Part of a small language model's weights.
Size: 14 layers, 4 heads of 64, vocabulary 1024, 12.5M parameters.
Architecture: no biases in attention or MLP, untied embeddings.
Training: a variant of Muon for these matrices, 311M tokens.
Each number is 128 + 32 x the weight over its row's rms, rounded and kept within 0 to 255. Layers, rows and columns count from 0. Numbers have three digits each. The size before them is the row's rms in percent of the matrix's.

# layer 11 MLP down (transposed), 768x256, rms 0.114, rows 690-698, columns 0-255
100:141150101111162139116090103134097145107037134160064143140091136151157143110146109166109106092096140157061124114155120158131116164172023152115087112158126202113108104144143145153123175170141127128189128144120138112154157112142128195187175102132158166127132141137116129118162129143156100125112164101092099141157164109125117162162118131159074149103095125142156120128142189078070076129087069153113131144144109165161130151159143175145109144169135153173157082130103075160124210101113082099087077130106182129163133148179095163038195134080096132184107165137130102152149172095128143133172073168174129131118079204144141134127135116109137130167132128091205135169100136188148147135090136090115173113141193125124143132134129032074086143161125130128148133142136134082176106107133103
101:112119092200059175140121096147103198179160175131107211126115121077128129099083181121143154065127185089174134128068141091155112103152124121180145092096156061113172096129152102118173100105128145125117122117133108095120114113084138126195198130131101066089100074150181166125108132097134156142127116091115109160140133126124111107120123079115136142119140107126163136176155127127113172205115127121090117051097100077158101120140098127156101145117172136127132143132098146152134092068162054088085074117089143089125146119128048104098153167092085105199099123168105097127204172155137111111149143160179113156174119136127099125163208161172112151150142125124076141115128162094137177170151095139158110152147131155103113147081127072103144168145121161136165155153106159161144129117057105
097:102073110119177092102076162138169082081144114124119083146087113083152152108079134161123147129101170133139139086146116084154174103157082151102121170106126145171110142150168117120095122108066131122126157090086164129116173175155147191185127110129073139128132031141074171118105111147123121114127067111116147102116159133099137137146135217175096069109102063104117136104096201054157123160095081144098127120149102121080161104181132109140144148176136184122138110114130143135104099145145152106147131150103160150182137152149148135158125097045156148163153109156157141089099147166138124043136106179118134123183109162125094168109177121150082136143100187113171139122164126137209198149071125125060152147101156151107168102118161146122119095073083114133107076195106118115127130163104116
100:111180152139153127085077095151115082149218083117076179168144093153077121124078122119165161142143117147075186050062130136166186162076139218144126123162100115119076138139147142128159159130131118154164134125107142134111144075108145134124084077134126190095126097146108135177166137076176190137187092125157155124091082135115165086165140151131111082130106156145139108132148119093127187123062112063122113053132111055149127148170136149137093148151132126146108116113171138086120140131111123121142094144167156109098081120162128204182129199102132163113122122118096132127159159128130159170162061169126128163150148120130118079106101128154171114127076153166147119138138187108154109077051134115143162156144124075160095113152142156045071172107122133121149084100104169142128119117136126
098:147112118084120130082145114112091146098074184138110109159115097095116124078126152126167113144188136183154084124152092138162188198138097113140091095106100159149167161148155127097130100141092092063144158125172135172186201102156198135142124115145133117148134152096153144086112096121132085111129105117089118086130150129119106134076175141166096101154143130135134139086118118097143104141170112139117140148150095097101139191154128124088131138143175148149134099197153107131128059111122175200130187105104146148124141117101124119117094152054140184055114166131127071136160164155072181134087154156106165115110102094103035156134123112069105084157100038111150068219108176139078139158129181142119101105156156142126174167200107099146134115147113115121131146141121078139137173064143106
102:135111146092174136157167107116147155089145123121162089113150119117119150127107143096085105125126138167144122102156135168121100086115055112144167166150126109175175109163160152162081149090178091138146086107149207181125134149181152142078132085131111141126095112173121146147136076147135085102133116141193082133123150115156166119140134143110153072104146152042182089162100109065176157059100096095112142085163149174155107191079103085147123132131150089161186102151112175132126102161173099127124153112158126075068178125112148080153106099132176121121113123148106139133116101137161152189143133100167059098133144166134087120056086216119114158124166156168204118120169104087104170175078113094120112132202164121088130121151111133095079090139108146149096077123082118123166167086121152
095:139146127119137137152096118120148080137109141174162159084150116108101078109123164062116106072166164148150138147119056117146115114119076079151134086141121151131192146138127118098134173075162152170132145160104099105164118126070157137099116159165119115135174114065089167123173104162115162072080109095148090112170138141160174071079140166135124168109145131070123179124074108130152061102097164133162072146115142109178151137140104061126122133148117104116127151132112145151185115157117152114026133145169100151099138208103096130093161099139125127135154132095111175129135166198131137176115168100094095114111145146095096125047075203200106164134088202095090125106152112142096141189125092150176139107100124119113194165118162159135158087165154101122148172080150172125091144119099117
094:113140092145136157125166134146073151142162117122042076141093129134117178078071101126157170089125155147130155086154069135174132073088000161100059131132089112114101133102139127089158094174194121132193106151158134101126112099150154117109102145168169101126132114126084149126157146111099154176083117100108138115116100103122106159115126097117151126095087125132103111112189170147154200210136187156142163060108071183126141089102165110098144127140131119097135101115143106117137124125142084071094129124129109131115116135089165096055106154074163143138125074085155172140102175135121118125082127091132227072114147106095127129122171118150098107103092143093166109103136145105170136114113118134134127168080138078108129148152161141138194140151156178139111086088072167152118175146151101
102:135114176108099078068130156105196050079178172113139109146125104112120153127100112154114132155094106153108157211175170147109130136111097053134118155129084115104140106134132107166126085094130038085139127215191148114111131099128111136152147102155120140117180128135095112114120069115098134108097143119073143139155101109081101095168111106154095181097165100121127124193094118163158176136130125159166024118124134119166144133093161109137107159103144095174102098098132103148107133086146095096139184150148157163112048111157160117137194134143101120114130111150072164093128137153140129099125122122110123155100055129111165161102073160100127129133126152106191087141191141156142120129122128112112130164194069126109116099123113214153072098100078163160058151138082155086111136162094132
# layer 11 MLP gate, 768x256, rms 0.085, rows 691-699, columns 0-255
098:106149166193108114066186068074147164143166176153170120130130150076169168196126132129115139150159079131097159178119188132109175155132141118164159139142091190109107127156077152126120124120185129165080139133121156117144152124123114172122087111111140093108188148157121113166182139138135125077128151113149126159097150040098086139090060152103111110150146163152113114118175150161132150115136137089154108162057082080170172122106154159139085165169108156143145117151118153122108164158169087112171099114158143073115100103138112132170153151116098102072143163057125124138141148144178197146147085132056162178120112129073104155187149094097116133159092108111097101154112166151065113111154104153185123094107146116062133099082111123091162155106176097154104124058185156112116144079160155
099:074155162162038075073117171102115107121112134115067122115147095140101107109132129174071134197115155091106118167126137200153127081069125207143115117215101063167094148107086178099086188136100165100119060158158138094097139105167087125132140144113105133154118122145159082109159107169141133128117117094146110211112186134112143187121142136161123123082137122117114148089122121115072173162118094124165183163149135109111152123105154161133093100105089137076092105133159132167167147137084137132159142161105165156162151158125137133081177181048113137091069105107156077142136164118152084127129105146105168136185102158107138117163132047101139124140130104122083155086083146108142143092122090148145112072183102154118139113106102103103087125113168122093143150099188167120105113142134059
099:149121155124113075105121212172100125107109184103164164101161154171154150207061100167127124139141120155124098155133153100145093186129094133096132085141162121101122114135117112122076137179115108084151127120145150211152047109151122096155090170162140168130119155124153135100108125141142131092180128147093143109114108170100138115072136104142106182056107119137065095126109078134125131155129132143108119144148077085133131159119140125070137125137083147225142175177155127136124109104106101167093100139127151156173200097058111054123066234068112120161142090135134167166089140122134119108145142082119157122152152092120156109143166115117163108129171112126108123111116049071132165105156112107121124111168152152112157101124171156126120153206120127180134145049132089126163166135091080
098:112246132163100159058107110097147104156192143141110142165144101134113156167117148112107061144113079122147131061104158143045118088155133094120104115119212158129159077141147136129155103097109120124106119172045120165083205140134131165113139160158141166140139177071170112168154078070158114113137100127148146102134087094126097070104138156112156102166077077187135115128140165081097113121140121140097150108115166128136069136117146127175116140106076108149152069095193129139138097124074165139129151122070120098101163128112127128134144089106164114152065135157107124158134169156112126113114136130111150111164139115122117120141163093140120144136095072143135161155118152147130171077153163191187048156110139153146136102063067193099178156124076122073136147153104126108127180083126127
107:097107122163162165155108093104140130176186087164112120095171105148151095125148140116116143080085171091154052127244137121117106154157140138095090093122130159178068132157099198113104116089176075128096091161072164165111087095071101129131158140162080144102124135109130100138080185183146133151130106125124098067129119152136156057129055143116152123175164126152099099129141132105098118118121081147129128110122100089125134111118104106119116106089128157106118177125110112125144080126104117075209126138147157104124148116179103146129104081099090076182142220156116183220103092141126136147148151121164158121163098114119130134218107114163139133141089112105127135112101139153120105165138106144197184103169155159110095143155091081114131136124166158188123174065092089130082145099145140
101:098176160110120157118137105143134115148138148150185082075086126144146121119176138100127123193114131069080138087085144110090096105058085098185122174101185093085115142102164166217142142153155139149125132081125105123125088109127123173182101144120118112086106070129124107143136133140101117171145134108140107129208100149132107102187115078099196065124148137116144106145153140155082139136213188074139104085105165083047101091111153083097182089090137149072127094136149174146150167179164084090150190095151113183107166144134109144103133092116113096107157088156151111094124149165073149074098136105124126107121095086134127111115091161111114165144101101104192125208120108158125170120130143149149159097190151158106125176161142140141072102151148104195144147136087152103133104132115121
103:082143135096182100143122193087122176118159138138065066147132099112167196149104175111119156098160166174146132133139141127141128105058112096143132130113147139131064117106123150112155152114147103111132192065116130162064113135078138061166118179127148166160092147131080160074154066094116116163109151195107090145111155103162132132180105098128112180042174100090098089170176161196135158132132155116163152085162127160139180094149135096116127131149129107103131108135133153162185114168125117067139182091104140168082088151095110095068167148104060110113129128119092103104179103098193109165097154104123186093104087112107134081084148072160125134136130103053104127069139150165099153122167092124148099184098105106103115100137120152136112121125108156127113173126126173098166152127185139
102:127116090155093113127077119148096128106198161147092104198090165103135126072120118122166071151109081106184149127143113167096098122127113153121094167143122146130142168124151133118124128090164173130104140130092104172146124096186104051100081160117108123152113109159168124164078176083124134198147162124147101149102142193138128078180141096152167063156120132117108047155134074144139120162082159175149138088141107111139160116115111124114098196141078144068117140132154100144109111155097162112162117124138180125105188094114137096139114179108174129146148124214165161160093101099151116106120132141180131140113159193212086116099181122132141160177123181080144113159160103136120094068088087084191125137163115118158072137148116138171137169133120153047170105116132132165126175060116110
103:119178113122086125126154156118037137141122108124116161104168068134094179189170096127173155112108092165065116116110173105123110183101131112114165147169145116133179149156155155107126143112167137112136147070164107120085162145097099118118098152040119197149156159164101119127216087140142078139143099139117088057125106172085163125142111144098184200094081123099173108141145111114117138148121109127162072088118108153228189100132120127139082093134115168162118138128078188151094117136168089091145115147082153101076076126191147129120146128115114110074109088134084160145116166127105186142088138132096108169082102108135130122102158111107111092133134073137109140129111148053146165133091120145142129175044187155117150097151124134154154152185067141160091156123118113098100134142157146
# layer 11 MLP up, 768x256, rms 0.0907, rows 691-698, columns 0-255
098:134113106063111131098143147158142135104076146127122151134129131091143049141178121119094122117185119166070135189117140166174127135166120216129096150147136098066124069093148152130100132093097159128105104133123146164060136152153115143164103133147089119141097105112183117163123109153106129152107098074151102146124087134106107158084099108128128183156162144156123092185132174135079122133221158162080167064134127172124149125126190116121068152130165108115164113092125173128149172075088107143121145116154127148117105152119164047110123150110142151100104114182120152187195113144086133052104124126112131179090149101175094176117123102114126073129175126114091086143120229127132125159100132155156162193119118179099037111148102105104149154150153129187178100112175080140096145128106126
102:126100086126091110109145094118176142149093061086110078119131149144080118137197154118107159081129144137158134125132159144117172119111181162131156156157161163130158129115163181154120119159116139145175154077096042144132143152152084140141113157149148155115075133200156153122122150083141136091113111148122129115049111175121126168220118107090118110125156127106124111173074099143122191067075093165170152123173176152111127056142080085090119088126083125139098140136124073157116147090111132171096174114161089128145123173125094107149103132060082103166107158152115150083165147153152096108095098105194108124128130105140198112154115072159137087109126089112115164140132149101164055106175077104081156180140112158163096093159175120098118180155076127148121095108165177123153129097165198
095:129143126178166136166114117061120185173185114130082122100128135143138144099169122083082107077150130123176108102093147116136187120142190078127123099143144132093111145147133092151184132103103138104157124106091147111141115187128116141138086159080187136093052166158149087170143085166055138122122210087159109123099123112112154084083128127135156102118093206109111153085161149142115137103119070129140079121099144122073158103098174171200146080177109095131159107104087145111162105164138111122159077079080110077134089085095129165114159135173070118107135122146154108072155134134072169094123162126114146116149095173112122117141096113123123157088097150127119158067082146053125171153139149081094120139110107183101146092100137101132099192090123092066102143185153145158135108084198137
096:122176122113138111120130092073083065217194091045115115105123136100122115083136085188146040164089114126054142147130185140123104120109169124140182115111106148099121160099121110104157134071157148125116117123126130078094068102114038099169131156125148153092159133109085124114115187124143152103113140105175131091161112138149102094128144145053139132150194144096082099108150124165088130138130135206101131144160113096123183144120104095137156156111136127170098152141111136108127135149058178080081177137146151080149153110078116105055127114200125091114071035113132159149134100112138136084127138102143167119145165133134105103121118112116097126057094118136151203125124102148119098129158149169164142086119157116151171149139125174100160071138117152136099145183113136116121089089077170
108:074138143156132097102155113140115105109149129115150113160105074125145106114099147125120193075099160120168136105126093133148177139151112144166160153183083133133092113126112056142159165157106148102149143101173136130110166065093095154106122172092160097121108139112068105202114139144132190094093095167136138168155117121109123191131157105184149171131102152124187128116157133081130115128100116112096135155176126095143108110179176138093156127184164140133103144187179110135092140122170126156148098170078102068155123182126125147063152036189179115162086092107134096122148159135134111169117089050097086136202095179130142136083103145104142152155126138092107117153103149113078139136097184107142186146052163099170155180078089153153119111164107075123116130100083182140151128179197136
097:148133132163185081111155172197152192084185108136096166181151166153108140113098124143117142123109102159111160133134108160127132095102186160177150169097172140090081135132105102162161088091142161096125146156148093061159149116138166132103063061076162131161093120083160088130120134121184148104161139114175187119152136100158129168186097145114176118160090134140115137133171146152131060197148112120140145157112157128170171147109110130178105116126097109063115077100102144133158140145139126099147151129087146134136174075083162108154117124230153069107083157103141090175119087157102109080133124142159145080078115106132179118124201118143129136153128144182127151122118156094111120154124103082144165142103076124153062169149138171179154188164075090126137083152150127112157106139163201
101:147157108114131167144082082177176130197093163159162109153146073157144124102135171128082193158132161097113124079180162120094137140085109101161067121089126104158138143135168164095090128125149165112155174151131092092167167117128136125130190108103142151109108157112153118150121083171104130141137156114096124136120122138089129119137160096122120153110168136148166111113132105106089155125111114119093146138143085106172128181076082139060171129130122166143110145092116122127099062088114176096140146135192162102194100133185083114172086148133146148195101158105141192124090080124189182167196139122168087104107136141133182170120134165184098139087164151157207108151108112143180134160152127140078119100169058161184195127109145121166096098100084109080123142148116124162139083185067191
103:091121127088116098196131134176107146060134159114094209145121092106112138133124145146107131153121125123185171170151141115144109171216123173159167149189159123159137078124139135150105088143133133114106090135104182136147070158100109107111124143143109132085171202140127099151076124131109101115165078123112113109168102137161066134128111152137105158078100114149092134074191104051131180189129105170062134154170092138092122152137107117163126105134163168146102121117079164113141145133153144129041158146120099100139145112160140145149130124159100117094084155130137098114084133173088104142135198131125213088125129201210105102120123115102103096119173159137102176116106073163151110095161172156149056123144160110092123116074125123161083157088161147099049127187114168164132143110148160